Weights of a small transformer language model: width 192, RMSNorm before each block.
Each number is 50 + 15 x the weight over its row's rms, rounded and kept within 0 to 99. Layers, rows and columns count from 0. The size before them is the row's rms in percent of the matrix's.

# layer 7 MLP up, 512x192, rms 0.0463, rows 266-290, columns 96-191
099:59 35 65 40 57 61 48 45 33 56 52 51 37 56 63 38 55 54 52 68 68 64 52 27 40 75 27 23 31 54 48 62 55 37 53 60 48 38 59 55 41 80 39 64 86 48 71 21 38 56 34 32 69 51 57 51 76 69 56 15 43 56 25 45 43 66 43 31 49 50 41 46 43 46 40 20 36 70 65 65 76 39 60 60 35 47 51 37 18 45 78 35 47 67 51 28
098:47 63 30 54 45 59 56 73 50 66 61 64 44 36 63 52 36 38 27 00 39 28 52 23 39 56 69 52 33 33 51 59 53 38 26 65 36 62 52 37 63 39 35 56 52 65 42 35 52 62 50 58 30 46 27 63 35 40 47 38 69 79 56 35 51 67 31 73 54 52 63 66 44 57 34 46 53 39 36 22 67 70 65 62 52 29 52 37 49 33 59 37 76 79 48 55
103:61 64 47 37 60 61 68 54 34 45 53 66 37 51 49 41 51 49 75 56 41 58 60 50 60 38 29 78 41 20 60 70 44 70 29 73 27 41 51 41 48 67 74 49 55 58 65 23 50 45 84 29 47 25 75 09 56 24 59 66 23 62 23 34 51 56 40 42 46 28 35 44 72 60 72 39 43 29 48 40 50 36 35 28 57 24 43 44 34 68 34 47 57 35 48 31
100:27 58 71 40 29 47 24 38 52 44 53 48 21 47 49 54 72 66 75 38 71 29 42 14 48 51 35 61 69 19 41 61 44 66 41 39 59 51 36 48 45 64 70 42 68 60 38 25 74 66 54 89 51 51 39 63 60 73 47 37 28 53 46 51 58 68 47 45 50 36 56 53 59 30 47 40 51 38 66 47 40 30 73 14 73 55 50 34 42 50 69 67 57 73 36 37
093:53 41 55 56 55 64 54 25 39 64 58 60 43 44 70 24 61 60 54 60 47 24 66 43 68 56 32 63 43 56 48 55 88 59 52 66 19 36 45 59 63 46 47 46 56 49 58 72 42 56 59 58 61 55 50 35 35 64 49 78 47 42 58 39 34 19 40 52 46 44 62 64 70 14 75 43 48 55 55 41 65 57 70 51 46 59 51 16 61 48 26 42 37 48 42 52
101:27 51 48 56 61 48 73 68 43 29 84 39 06 47 51 35 52 69 61 43 61 48 72 59 71 40 64 61 67 39 55 46 38 46 64 59 57 44 43 39 42 64 53 61 65 45 59 35 48 30 17 37 50 55 73 62 59 37 47 62 63 44 35 36 45 29 59 28 35 70 43 59 26 49 36 68 61 54 24 50 55 54 22 37 44 53 50 72 64 22 67 44 36 49 63 60
092:50 47 49 75 53 36 55 39 56 58 66 67 44 52 47 49 36 44 40 45 53 59 61 63 63 31 36 65 71 47 47 52 25 43 61 29 65 28 62 62 32 46 67 41 45 44 72 44 24 27 41 51 40 99 61 75 67 42 18 36 52 39 46 56 45 30 55 49 39 44 46 38 25 50 53 59 42 54 20 41 51 45 85 27 56 31 36 70 45 64 56 47 40 46 68 28
097:51 65 29 65 63 35 53 71 49 73 57 43 45 44 52 32 12 39 21 47 60 42 60 59 49 39 33 71 57 62 66 50 59 41 71 32 41 55 29 34 29 69 22 44 76 54 73 54 49 51 52 23 56 74 37 58 58 67 51 33 41 48 77 56 62 23 50 29 50 64 60 45 38 31 39 55 80 41 62 37 46 58 66 45 50 62 65 63 47 56 41 56 62 53 44 34
100:50 77 47 30 55 48 44 35 61 77 34 63 81 58 88 75 41 45 53 54 54 48 40 49 89 61 41 52 30 32 68 53 71 55 51 46 34 51 51 35 63 83 50 44 52 47 51 23 79 49 29 61 51 67 66 53 61 49 72 68 49 48 60 39 63 56 52 49 37 43 35 45 45 60 57 39 62 66 58 45 55 81 64 48 44 45 64 59 46 38 28 46 57 54 50 55
100:54 50 66 44 74 64 40 61 61 63 72 68 48 49 53 25 33 38 50 47 58 45 47 53 58 78 73 72 61 49 48 53 40 63 54 67 24 46 49 81 54 75 32 37 60 43 75 23 34 46 49 51 56 57 77 27 69 39 34 42 48 29 53 45 49 63 36 37 66 22 73 44 49 41 63 63 47 44 54 16 36 17 56 74 48 26 53 69 48 33 44 42 43 48 57 51
103:56 41 52 45 14 46 66 51 58 44 55 72 68 47 59 90 66 37 41 50 10 42 51 26 47 24 39 33 63 32 64 31 59 48 55 62 66 61 87 43 23 36 54 58 53 36 33 49 63 71 64 58 42 36 58 64 49 52 39 64 56 51 49 67 31 35 43 64 72 48 83 69 81 68 80 20 27 37 54 36 40 29 68 45 38 66 47 37 45 34 76 47 73 29 51 46
103:49 50 30 57 79 71 34 48 58 59 60 47 49 42 44 30 58 44 66 41 75 44 60 46 64 27 57 48 33 26 36 38 77 70 19 36 55 43 45 70 66 73 40 65 30 53 61 73 31 55 10 31 41 64 53 39 25 45 47 27 61 45 57 07 45 47 34 67 71 47 39 60 36 69 64 54 47 39 47 54 17 54 59 55 39 25 46 72 35 38 66 37 27 48 61 52
098:21 51 33 32 39 67 57 38 14 41 46 31 61 55 69 34 70 67 46 48 63 55 54 16 54 47 65 50 34 45 76 63 52 40 87 44 30 49 76 46 64 38 42 37 56 55 48 57 70 44 67 56 57 35 42 64 39 60 57 30 39 67 70 40 75 56 40 65 57 60 57 65 42 50 61 87 30 58 69 58 50 55 46 33 44 33 72 64 47 45 37 39 31 32 51 66
104:26 39 71 48 53 20 55 46 56 31 48 90 66 73 42 54 36 55 55 40 50 59 82 18 52 46 57 48 42 81 28 34 35 71 51 56 47 60 59 19 74 49 55 67 62 48 61 39 59 44 36 37 40 62 61 82 48 36 58 47 37 59 46 62 34 55 51 05 73 26 45 52 32 62 36 56 51 69 73 54 23 77 36 43 74 70 35 45 50 79 35 59 47 53 36 65
101:82 19 33 64 57 51 43 72 41 54 36 49 31 51 49 66 41 35 21 48 28 75 26 69 33 57 34 36 66 39 81 72 60 54 23 49 58 60 35 65 69 57 54 55 49 33 70 71 53 63 41 40 60 65 46 56 48 22 61 61 37 74 75 40 65 50 48 36 74 53 50 62 64 73 45 59 40 58 34 40 26 73 37 19 56 60 41 61 35 35 68 33 37 28 86 30
098:47 47 65 78 57 41 55 46 74 42 39 58 53 38 29 37 30 68 58 55 42 45 35 53 66 76 55 53 54 47 77 42 68 44 74 32 55 36 36 36 58 52 64 65 33 60 65 62 30 51 63 70 45 49 70 24 58 59 56 61 65 69 37 43 26 46 36 64 63 53 64 59 35 26 63 63 50 51 52 21 31 53 73 39 27 62 56 48 34 29 64 49 49 48 48 41
093:38 61 38 50 62 41 38 49 61 54 84 63 57 27 50 37 54 22 19 43 40 50 40 45 55 62 60 62 41 71 56 53 27 28 55 72 70 45 68 64 48 62 48 51 60 64 26 28 68 32 67 41 50 55 63 41 44 58 22 40 35 52 39 44 47 87 14 50 38 60 66 46 65 41 66 21 79 41 52 44 42 49 60 43 27 50 44 53 50 50 69 58 39 45 52 43
100:49 65 53 64 62 47 65 32 58 43 34 67 13 61 52 69 47 59 53 33 20 38 47 57 54 48 64 75 62 42 56 78 39 64 19 85 63 49 52 53 44 59 50 37 47 57 52 45 40 57 63 56 68 35 61 37 34 62 53 45 55 80 45 75 48 50 62 42 48 33 32 35 50 60 59 54 42 47 70 47 23 60 51 25 40 42 33 48 48 75 66 65 48 42 43 41
097:51 65 50 40 25 29 43 40 39 33 35 45 91 07 77 44 41 70 57 46 66 60 86 66 46 61 31 42 47 37 42 31 25 64 50 68 70 49 61 52 44 53 27 41 40 65 53 64 31 38 47 60 37 34 79 52 46 32 83 74 37 47 34 56 53 38 48 73 47 45 26 47 04 63 39 38 58 64 49 43 71 43 57 35 57 68 37 33 32 50 73 49 35 65 81 44
089:46 64 31 50 39 69 45 73 81 50 54 60 42 28 33 39 31 26 42 70 68 52 74 46 60 63 54 47 42 67 28 48 24 43 39 66 15 38 72 80 54 26 40 38 70 43 33 25 56 36 29 46 45 70 47 37 33 56 27 33 67 78 45 55 50 26 72 56 44 36 61 34 20 48 22 39 53 39 38 57 75 30 42 48 35 19 19 48 54 65 62 48 38 43 73 51
097:26 60 49 56 43 64 56 70 71 36 29 47 34 79 32 43 48 66 32 64 68 34 57 27 41 63 63 55 66 65 40 51 35 51 64 74 43 54 04 41 55 44 43 40 45 46 73 54 59 27 60 59 40 37 53 38 50 67 31 94 65 56 53 46 34 15 46 52 53 36 41 73 38 40 50 14 32 43 31 73 61 52 55 05 25 68 37 75 37 57 73 34 31 48 29 58
104:52 23 69 73 49 49 46 39 34 70 63 34 41 46 43 57 28 49 36 60 72 73 54 28 44 56 51 49 34 63 60 65 42 50 51 40 49 70 68 52 51 57 27 75 61 54 59 65 49 65 50 41 82 46 46 40 54 31 43 39 63 29 74 53 66 49 47 78 39 65 52 75 46 34 53 55 72 77 81 23 65 63 51 73 56 59 24 31 64 37 51 58 36 56 36 44
099:52 58 69 71 43 51 47 27 71 17 33 35 69 29 28 14 39 39 53 52 59 34 41 50 36 46 54 66 17 54 48 46 53 50 45 34 74 39 61 68 92 64 79 74 60 52 73 59 53 58 59 41 70 05 31 50 58 39 52 61 71 66 61 53 45 69 38 37 53 48 56 33 47 27 67 64 46 57 38 44 65 37 82 31 35 46 86 67 37 69 44 49 46 52 46 33
102:55 43 46 64 48 39 57 57 51 56 62 46 50 35 22 66 17 58 58 46 63 79 32 39 77 38 41 54 45 51 52 42 57 50 40 68 68 39 99 81 40 46 37 41 56 48 68 34 55 27 41 58 61 27 50 50 69 77 34 44 62 48 49 53 52 60 42 67 55 36 31 67 40 69 54 27 45 59 59 52 45 49 73 60 56 53 43 75 52 56 33 57 76 46 52 45
096:53 61 38 23 50 51 31 47 49 64 54 52 35 37 75 52 78 41 50 47 61 54 62 44 51 32 36 15 63 56 44 26 66 52 48 52 49 40 29 50 38 50 60 73 69 36 29 44 57 53 89 50 32 36 39 44 55 63 61 60 39 52 35 23 49 74 51 42 25 49 49 53 60 25 27 67 46 34 50 44 88 51 35 37 73 55 80 18 34 53 35 76 70 72 24 48
# layer 7 MLP down (transposed), 512x192, rms 0.0335, rows 266-289, columns 96-191
100:67 43 47 47 34 33 32 34 69 51 47 54 59 82 33 56 30 21 65 77 44 50 68 50 36 86 41 51 58 77 41 30 52 50 29 33 18 52 45 38 47 44 65 33 42 59 59 49 43 78 39 48 45 53 53 34 40 47 53 38 47 70 29 45 60 39 36 52 63 45 39 58 44 59 22 37 48 48 43 26 58 49 89 40 75 66 47 13 28 69 35 66 44 48 40 33
105:70 52 45 40 40 56 53 51 39 50 74 72 46 26 37 69 34 44 23 30 42 57 41 68 56 45 51 32 65 42 42 71 46 30 22 55 43 86 42 58 70 63 49 48 37 48 34 51 47 35 82 21 60 49 39 44 37 51 52 52 59 52 48 64 34 57 35 48 49 46 40 52 63 41 49 42 59 63 40 52 57 65 44 58 43 43 00 48 44 55 44 27 44 45 39 50
105:48 51 74 53 66 50 77 30 39 80 43 27 66 54 68 62 55 32 46 32 26 68 49 48 46 68 37 58 67 39 74 66 75 53 35 72 58 41 61 47 37 58 24 48 59 39 41 33 37 51 63 35 60 58 51 66 52 64 47 57 74 46 36 53 66 62 13 61 26 43 54 42 32 60 38 29 51 50 40 47 39 33 74 54 28 60 79 68 45 65 30 77 68 69 77 72
099:65 50 46 89 20 67 69 79 22 52 25 59 57 35 81 37 53 67 39 26 61 38 62 66 47 51 44 17 55 66 42 65 68 54 60 65 31 24 74 62 42 43 40 32 52 60 54 48 42 69 39 49 41 65 50 45 38 34 49 56 44 31 39 34 50 42 52 44 36 41 51 56 61 46 82 52 74 46 51 54 69 49 35 49 32 47 48 61 29 64 50 63 75 49 39 37
086:52 47 51 70 52 49 40 81 55 61 56 55 44 28 39 79 30 66 51 36 29 83 42 66 42 35 21 45 42 75 37 37 63 64 27 54 64 33 44 63 60 48 50 29 56 53 77 57 40 45 31 30 33 66 43 33 23 42 60 57 78 65 52 53 44 70 27 36 26 79 31 56 31 64 29 56 30 58 33 39 52 56 58 51 59 56 46 36 49 66 70 39 59 64 30 34
103:60 61 36 44 25 26 14 68 55 50 53 46 43 38 40 81 43 48 47 50 48 66 46 45 39 66 47 73 26 69 83 54 56 28 32 70 50 26 34 23 57 68 42 38 50 57 27 55 51 79 48 44 48 82 27 55 35 46 64 50 46 50 56 55 41 55 53 38 57 35 57 15 60 28 64 66 61 42 26 35 30 26 62 04 76 33 50 46 41 33 64 49 52 53 53 59
092:46 34 69 43 71 47 55 59 37 44 48 42 59 62 64 43 49 83 52 65 73 69 55 71 50 47 67 76 62 66 61 61 75 25 57 60 39 26 49 44 72 67 37 60 55 53 83 43 20 47 47 64 46 34 22 51 35 59 52 71 33 62 46 41 50 70 62 28 82 48 41 51 60 31 30 70 54 32 65 59 54 37 50 38 59 44 56 64 38 63 65 57 52 53 38 24
095:38 39 36 32 45 50 36 38 69 42 54 55 19 58 43 47 77 48 55 45 42 38 24 44 57 52 55 35 58 42 75 30 54 80 80 72 37 37 38 55 57 46 44 50 63 77 60 75 36 35 70 48 52 47 29 76 58 56 70 39 53 48 32 45 51 47 53 82 42 12 26 53 47 40 48 39 71 45 61 62 55 45 66 36 53 45 74 58 45 59 54 59 73 52 43 26
102:05 34 48 38 34 40 52 33 35 34 36 62 70 37 51 57 52 48 61 40 55 43 48 30 42 55 52 41 51 47 47 39 77 41 40 41 60 40 34 65 40 49 57 51 31 54 30 38 62 57 72 41 48 89 57 41 48 67 55 65 76 56 18 63 63 56 27 34 53 53 76 52 39 36 36 47 60 69 34 57 46 46 53 31 53 46 72 50 37 30 67 74 78 48 36 78
100:59 53 12 87 64 46 63 34 53 57 35 67 55 38 58 22 57 60 50 57 49 49 58 52 54 60 19 41 47 46 35 77 41 50 31 42 61 62 54 63 61 37 66 58 33 44 30 79 50 66 44 55 57 48 69 47 48 38 66 38 55 36 77 55 43 26 42 50 63 38 57 60 33 45 23 77 76 23 46 44 50 45 61 60 51 42 22 43 37 32 60 39 58 52 69 34
104:34 70 53 43 52 62 89 46 45 43 72 61 64 18 31 39 74 57 44 39 33 56 48 61 44 61 73 48 31 06 38 61 34 47 53 46 43 45 60 67 49 58 42 42 39 21 26 62 67 55 36 67 37 42 40 40 72 57 48 47 68 29 61 42 38 16 59 59 62 61 48 54 65 48 29 42 40 57 64 35 38 55 61 28 52 46 76 45 44 44 55 55 55 55 52 57
105:48 40 53 63 50 33 84 69 34 63 50 47 43 26 68 36 37 62 64 36 63 43 61 43 64 78 59 40 35 29 36 14 66 47 39 27 79 60 53 50 36 60 44 57 63 73 72 47 35 45 33 65 12 41 71 50 46 50 48 52 57 22 52 42 46 60 72 47 57 73 54 43 44 48 27 53 87 43 33 62 43 55 35 41 65 59 27 87 67 39 61 42 36 50 53 23
098:41 54 34 72 40 43 49 47 60 79 25 58 48 57 35 41 45 62 57 59 54 60 26 36 57 61 63 51 17 13 40 52 32 52 50 64 56 64 14 31 48 56 67 49 40 59 62 32 65 30 46 40 62 58 42 65 51 45 41 53 31 44 60 69 54 72 47 39 46 53 56 40 67 42 42 67 36 81 51 40 75 38 45 19 14 55 07 67 64 24 68 51 61 35 41 50
107:49 26 58 76 62 36 44 59 35 59 43 24 35 43 42 61 30 44 43 23 04 50 53 61 43 61 83 39 55 64 25 35 77 59 28 46 49 34 45 53 66 47 59 34 55 66 49 42 34 63 31 46 26 58 44 46 53 44 44 58 46 63 54 67 49 59 64 45 38 71 63 72 42 47 32 61 43 33 74 60 32 68 39 42 42 44 30 30 43 52 51 43 43 68 52 47
100:54 56 63 40 32 55 23 27 64 36 56 58 51 23 37 50 39 58 58 35 63 59 80 65 36 58 58 67 67 48 49 45 51 66 54 33 52 55 23 50 61 48 41 22 36 40 46 53 48 52 24 48 38 10 47 34 37 51 34 57 50 51 44 54 58 31 76 36 36 46 72 18 75 75 23 50 31 45 46 50 73 47 41 77 37 67 27 50 57 39 56 22 24 67 51 43
099:31 46 54 36 66 37 21 52 39 44 45 38 39 69 62 39 71 57 38 46 71 79 60 60 40 52 48 51 43 51 68 61 35 48 29 73 53 62 73 69 50 50 14 69 77 84 61 80 58 39 34 46 60 36 50 47 40 43 66 34 17 67 47 64 35 40 54 65 68 41 40 49 58 38 70 52 43 64 41 55 37 54 63 31 66 51 41 37 80 65 46 52 80 46 70 38
092:61 57 69 63 75 67 44 37 25 51 41 31 57 77 60 40 50 38 71 54 36 24 31 48 61 69 60 30 76 63 67 32 55 69 59 47 65 44 37 92 42 83 47 59 19 56 46 41 79 72 50 46 54 44 32 57 63 36 33 74 58 54 71 61 35 69 78 48 51 52 35 59 92 56 54 70 62 74 67 42 51 47 65 42 32 47 68 53 40 23 29 52 44 54 40 49
102:61 59 40 47 25 22 61 57 51 40 93 38 22 70 50 64 44 78 52 35 44 39 58 36 47 59 78 43 55 53 50 66 50 55 52 86 84 64 62 52 47 57 44 51 42 47 37 26 37 60 57 71 62 56 48 49 25 46 07 55 31 47 30 63 29 45 46 56 45 67 47 66 39 27 53 46 41 57 51 60 68 49 68 65 23 66 13 72 68 68 23 64 58 44 66 68
096:40 52 70 73 20 58 77 42 53 49 41 67 63 27 41 41 59 46 49 41 31 40 46 65 67 41 59 43 70 40 40 66 47 46 51 59 53 80 41 37 57 33 33 42 53 50 48 59 70 35 67 74 47 57 60 40 54 73 64 45 25 47 63 36 64 53 47 41 35 67 56 61 34 86 46 42 40 39 22 23 36 63 77 87 51 22 60 55 54 40 64 43 26 41 35 42
090:76 58 51 54 23 45 62 42 30 38 41 33 67 75 42 50 51 42 64 37 49 58 33 44 57 60 39 25 46 44 24 57 56 34 40 34 19 90 56 67 41 76 46 51 58 51 58 69 24 22 59 62 82 58 55 64 45 71 61 64 29 47 68 31 35 51 77 64 59 44 67 70 92 45 29 56 80 99 76 33 21 38 20 67 53 47 31 55 47 49 42 50 65 64 65 38
098:47 56 46 41 49 29 58 36 44 67 29 37 50 52 40 26 52 62 80 54 26 47 84 74 43 59 36 40 52 59 69 37 39 48 55 41 54 57 33 63 30 44 62 52 71 46 27 74 83 54 59 42 56 53 33 69 40 59 68 34 38 48 44 56 59 67 49 60 42 54 43 51 67 51 57 46 50 58 56 56 65 54 56 63 52 48 77 50 55 66 71 66 67 55 50 57
099:36 50 49 51 27 57 61 35 45 58 42 67 69 74 49 42 41 44 52 60 39 35 37 66 64 37 62 55 62 50 34 34 59 75 55 32 00 56 62 53 55 64 26 44 21 57 52 71 53 54 65 56 74 61 65 53 66 45 48 37 80 34 61 62 33 54 36 39 47 55 77 59 51 42 56 90 54 49 57 78 68 59 26 63 42 54 53 34 32 44 26 43 57 63 43 57
099:38 42 59 56 48 56 47 48 69 51 60 49 48 58 46 73 65 60 47 54 33 44 30 56 28 69 76 47 48 48 30 42 60 23 32 67 37 16 80 61 50 88 34 47 56 13 52 42 52 62 60 59 26 57 49 65 44 64 13 42 67 54 41 81 36 81 43 41 66 47 12 55 67 40 55 47 39 67 56 50 60 52 33 34 64 59 55 44 46 53 55 54 80 46 34 52
101:56 44 39 34 52 57 31 66 53 48 51 65 70 55 53 50 41 57 57 47 60 64 52 51 50 43 20 82 49 61 41 62 52 40 65 00 70 50 69 56 65 70 75 49 61 37 45 55 50 46 53 80 67 32 67 67 77 38 71 64 45 52 39 57 38 19 65 41 62 46 64 65 45 27 64 17 36 54 45 37 22 66 59 65 50 67 43 68 59 47 29 56 58 42 75 41
# layer 7 MLP gate, 512x192, rms 0.0477, rows 267-290, columns 96-191
100:59 57 38 19 30 62 69 67 82 49 30 69 42 60 54 26 50 51 78 54 59 53 70 61 60 53 51 49 78 45 52 60 47 43 25 64 53 41 39 39 65 50 46 57 59 48 43 29 46 37 65 55 44 67 60 36 52 44 30 54 74 42 66 61 50 41 31 47 42 42 70 44 75 45 49 41 53 40 37 70 32 63 68 47 65 42 42 55 46 43 49 55 33 33 77 55
106:33 46 60 07 52 54 80 35 44 26 60 29 36 58 44 67 62 66 40 66 36 67 50 53 41 55 41 56 38 43 69 47 42 60 46 39 82 35 51 61 79 59 57 88 55 32 60 42 55 64 58 52 33 42 49 34 49 28 41 53 42 54 39 33 46 48 29 55 47 59 54 64 32 65 62 30 58 65 49 65 62 54 84 37 62 63 50 71 42 66 52 64 57 68 54 45
098:54 35 69 21 51 78 64 86 75 69 63 39 52 80 56 78 50 67 47 70 62 46 85 27 55 58 66 51 51 57 50 42 83 75 53 74 34 58 44 46 68 38 50 66 24 18 65 57 53 52 38 11 47 51 56 57 36 37 37 23 30 52 48 72 52 66 54 75 51 55 60 38 72 78 75 38 65 36 37 68 37 24 54 26 47 41 64 54 38 46 76 63 66 30 44 28
086:37 68 49 43 39 50 34 46 36 43 61 65 40 62 62 34 36 43 41 55 43 69 45 63 62 49 36 53 46 92 34 64 62 52 35 59 58 90 30 73 74 47 39 62 55 62 68 62 70 51 53 60 39 51 49 42 43 45 58 49 39 51 62 69 53 61 43 53 40 57 52 51 54 72 83 60 30 46 41 55 48 57 63 39 28 30 31 31 52 54 55 37 35 31 28 28
104:40 59 48 21 45 51 50 30 47 56 45 47 37 38 52 35 39 46 73 45 21 47 36 53 62 39 56 24 42 63 60 62 58 51 72 37 55 64 64 21 53 42 14 53 58 46 41 34 31 33 34 52 30 50 54 48 47 44 32 61 57 45 65 60 49 35 64 51 65 44 59 53 28 83 62 60 49 59 38 55 24 49 37 36 32 28 49 79 90 18 50 38 45 30 38 53
096:25 25 75 62 77 57 59 37 53 41 55 43 44 61 35 10 57 45 39 58 60 58 32 53 43 30 51 54 57 53 29 66 30 25 48 56 90 25 40 63 49 32 85 58 47 41 23 67 37 46 82 57 27 73 59 59 76 45 76 23 64 40 51 46 46 31 40 57 65 41 60 59 58 34 59 38 76 55 56 42 80 51 52 52 67 70 41 52 61 30 59 55 58 60 65 49
087:62 30 80 42 60 44 40 56 47 87 62 45 85 44 33 56 64 51 63 60 55 39 26 35 39 52 42 57 33 45 50 22 48 56 49 58 26 49 37 57 19 54 65 49 42 44 53 50 36 90 33 42 66 61 58 32 42 53 70 67 67 73 95 68 63 48 66 33 73 51 69 30 48 65 36 54 38 27 57 79 29 62 39 64 67 56 62 42 63 54 62 35 27 54 80 78
102:46 26 50 29 86 34 07 73 64 49 64 59 35 68 47 35 56 63 76 83 61 57 59 29 58 70 52 51 44 72 48 44 59 23 26 38 56 54 72 70 40 23 47 67 20 64 55 69 28 64 17 58 38 44 43 48 59 52 65 40 55 30 31 66 58 32 45 42 35 59 67 41 82 36 50 27 61 45 39 43 39 44 58 66 33 34 62 52 37 46 56 55 32 55 77 49
101:53 46 41 52 79 68 84 56 79 32 32 67 58 40 54 44 24 50 48 52 66 43 44 52 57 69 43 49 65 63 29 51 52 58 44 40 61 59 62 62 46 47 50 41 50 61 30 65 37 37 59 73 76 24 84 62 66 07 59 69 41 58 58 12 45 43 61 45 42 40 60 67 83 55 46 58 30 47 61 47 36 46 37 36 48 78 64 57 67 24 63 36 24 48 62 33
105:59 36 77 77 67 53 26 55 30 27 33 81 56 67 44 56 50 47 69 45 57 70 48 56 71 50 37 43 43 60 49 37 60 28 28 37 46 51 42 44 84 42 55 16 16 63 65 28 39 53 67 39 38 14 41 42 52 53 57 38 55 42 68 38 50 48 48 57 47 46 46 59 71 37 61 58 74 37 62 64 42 38 56 46 55 56 50 36 24 45 60 65 16 47 66 69
101:51 60 51 51 47 54 56 90 44 26 22 60 41 50 45 84 13 54 49 45 37 57 70 44 47 62 49 46 54 31 29 64 48 57 40 53 52 35 39 34 81 40 53 87 56 55 46 53 52 71 41 43 57 67 65 56 39 63 47 72 54 42 56 52 52 34 63 59 90 39 39 34 84 60 38 12 42 43 64 58 41 61 47 42 56 70 20 76 54 60 30 56 51 73 33 77
105:57 51 43 51 56 76 41 65 72 49 57 57 35 51 37 28 53 29 42 61 49 51 51 33 37 43 47 52 49 55 44 41 45 76 19 40 56 48 47 57 54 52 38 66 28 36 65 51 44 41 27 51 34 32 28 29 25 67 48 83 51 45 40 54 49 75 57 64 71 47 28 73 44 65 46 48 56 51 35 71 69 35 58 45 49 61 53 47 31 79 29 31 44 67 27 50
105:36 56 30 53 26 82 50 56 61 44 69 70 50 53 40 48 89 36 39 82 66 33 49 63 47 51 36 79 43 47 30 68 49 54 49 57 72 58 04 80 40 49 47 56 11 53 44 43 62 44 46 68 47 24 59 74 56 76 53 47 64 60 75 38 40 58 48 53 60 53 62 27 43 49 55 62 52 58 50 39 66 66 29 53 49 66 69 51 19 58 48 36 60 58 49 76
096:44 74 59 16 42 30 35 59 26 38 64 63 85 80 64 62 43 32 83 55 81 67 55 64 63 62 45 55 64 55 44 45 45 40 55 61 59 65 58 68 57 53 31 35 54 37 46 54 59 46 59 32 11 63 30 55 40 63 49 48 76 49 75 35 39 57 49 46 63 10 24 23 49 47 47 52 62 18 43 57 63 35 37 52 29 50 37 74 46 60 64 46 33 76 63 64
096:31 32 40 55 42 77 55 45 41 26 68 15 46 67 57 50 67 58 40 45 60 65 36 49 54 52 58 65 57 34 34 67 59 37 55 62 44 65 66 65 66 41 46 27 64 59 51 41 43 23 34 33 78 70 68 40 61 62 34 66 55 58 50 89 51 61 51 43 45 43 39 74 25 62 49 27 55 41 55 39 26 49 55 37 61 74 35 47 59 36 48 52 51 29 59 64
092:53 21 33 69 48 47 54 53 43 49 30 68 62 34 39 54 33 45 48 63 60 79 60 26 58 86 25 40 24 37 29 62 32 58 69 66 42 44 58 52 43 34 56 62 67 38 49 52 17 55 54 28 40 46 55 41 20 59 49 24 40 49 36 35 56 28 39 78 34 42 48 49 44 44 36 59 35 46 56 53 68 47 62 26 60 47 43 33 71 63 43 50 74 57 34 41
101:57 70 17 36 21 24 40 57 26 56 45 74 81 27 64 40 25 75 48 58 50 34 50 77 53 57 60 60 57 57 49 55 34 56 60 69 49 39 19 53 38 49 36 63 37 48 30 47 37 62 30 78 48 19 62 35 50 62 31 75 56 17 37 72 35 35 35 58 44 27 35 40 62 40 45 44 45 54 65 13 41 69 38 65 46 45 66 44 48 27 26 57 57 69 39 75
091:33 59 28 44 37 51 45 44 30 44 61 44 59 46 39 61 48 46 51 48 42 32 35 47 62 55 60 57 08 45 35 35 52 50 37 47 50 53 38 46 78 56 44 39 32 39 57 48 33 60 67 45 17 65 18 82 47 66 57 31 67 58 54 48 43 38 69 48 56 43 53 45 42 46 46 43 33 65 59 68 42 75 47 11 63 60 64 69 35 22 48 27 38 34 42 74
086:44 15 57 58 31 64 62 56 65 49 48 55 35 21 63 48 71 40 42 46 37 61 81 45 58 59 58 39 58 65 65 34 76 44 65 56 59 30 47 44 54 31 59 35 34 55 21 41 48 68 35 36 41 39 42 54 39 53 78 48 25 40 42 39 56 46 15 43 58 19 42 59 35 60 45 64 53 43 69 58 44 44 69 44 66 46 58 77 52 60 43 55 39 93 58 24
098:41 43 37 35 31 32 46 48 44 64 40 37 41 60 57 45 33 24 59 60 49 47 59 86 46 56 67 75 40 21 34 53 55 52 52 39 41 45 69 54 10 42 57 73 31 61 50 51 46 64 36 48 79 72 49 43 47 51 48 57 61 60 54 51 63 74 78 54 51 70 44 43 32 50 26 52 38 43 59 29 18 31 46 73 34 34 57 37 78 46 30 47 25 58 42 37
104:38 60 49 47 33 55 48 30 48 17 34 61 40 42 14 46 52 42 54 26 60 44 49 42 38 64 24 46 36 32 55 54 69 66 56 65 59 52 50 60 62 54 37 55 56 62 54 45 71 57 56 55 41 78 40 73 31 56 34 54 51 46 70 61 47 67 61 31 42 91 27 62 38 79 50 55 77 29 65 44 38 80 62 35 41 63 26 72 20 22 46 52 35 84 64 67
100:25 42 28 88 59 57 41 33 47 25 45 71 28 71 58 57 62 59 44 51 42 55 68 32 41 73 37 63 62 66 40 45 49 76 43 75 48 57 29 57 66 65 29 24 46 26 75 59 32 62 65 61 45 48 64 32 62 60 67 76 42 14 44 53 51 70 27 38 34 60 65 65 56 82 61 50 73 48 42 50 67 41 38 42 60 61 55 48 48 50 90 54 40 63 54 41
103:79 74 32 59 51 54 53 54 46 58 59 61 44 31 33 75 43 64 49 39 55 70 70 35 57 36 53 53 29 34 30 43 68 67 61 34 44 25 33 43 46 59 29 44 48 29 45 47 43 35 51 38 38 71 48 30 34 26 49 42 44 58 40 55 39 25 55 05 63 31 81 47 78 72 64 34 87 48 58 38 42 61 74 50 44 50 55 28 49 55 49 43 30 60 41 70
101:49 40 61 46 42 31 74 52 61 44 51 37 53 35 64 40 50 52 57 76 36 47 32 80 65 85 59 51 50 46 43 52 39 33 36 56 62 47 75 50 48 42 50 60 77 32 74 81 33 48 57 48 55 49 52 79 40 43 35 26 49 93 45 38 56 38 50 59 32 31 50 55 67 31 65 42 55 64 32 46 58 50 67 54 56 31 71 30 39 41 42 62 33 36 46 68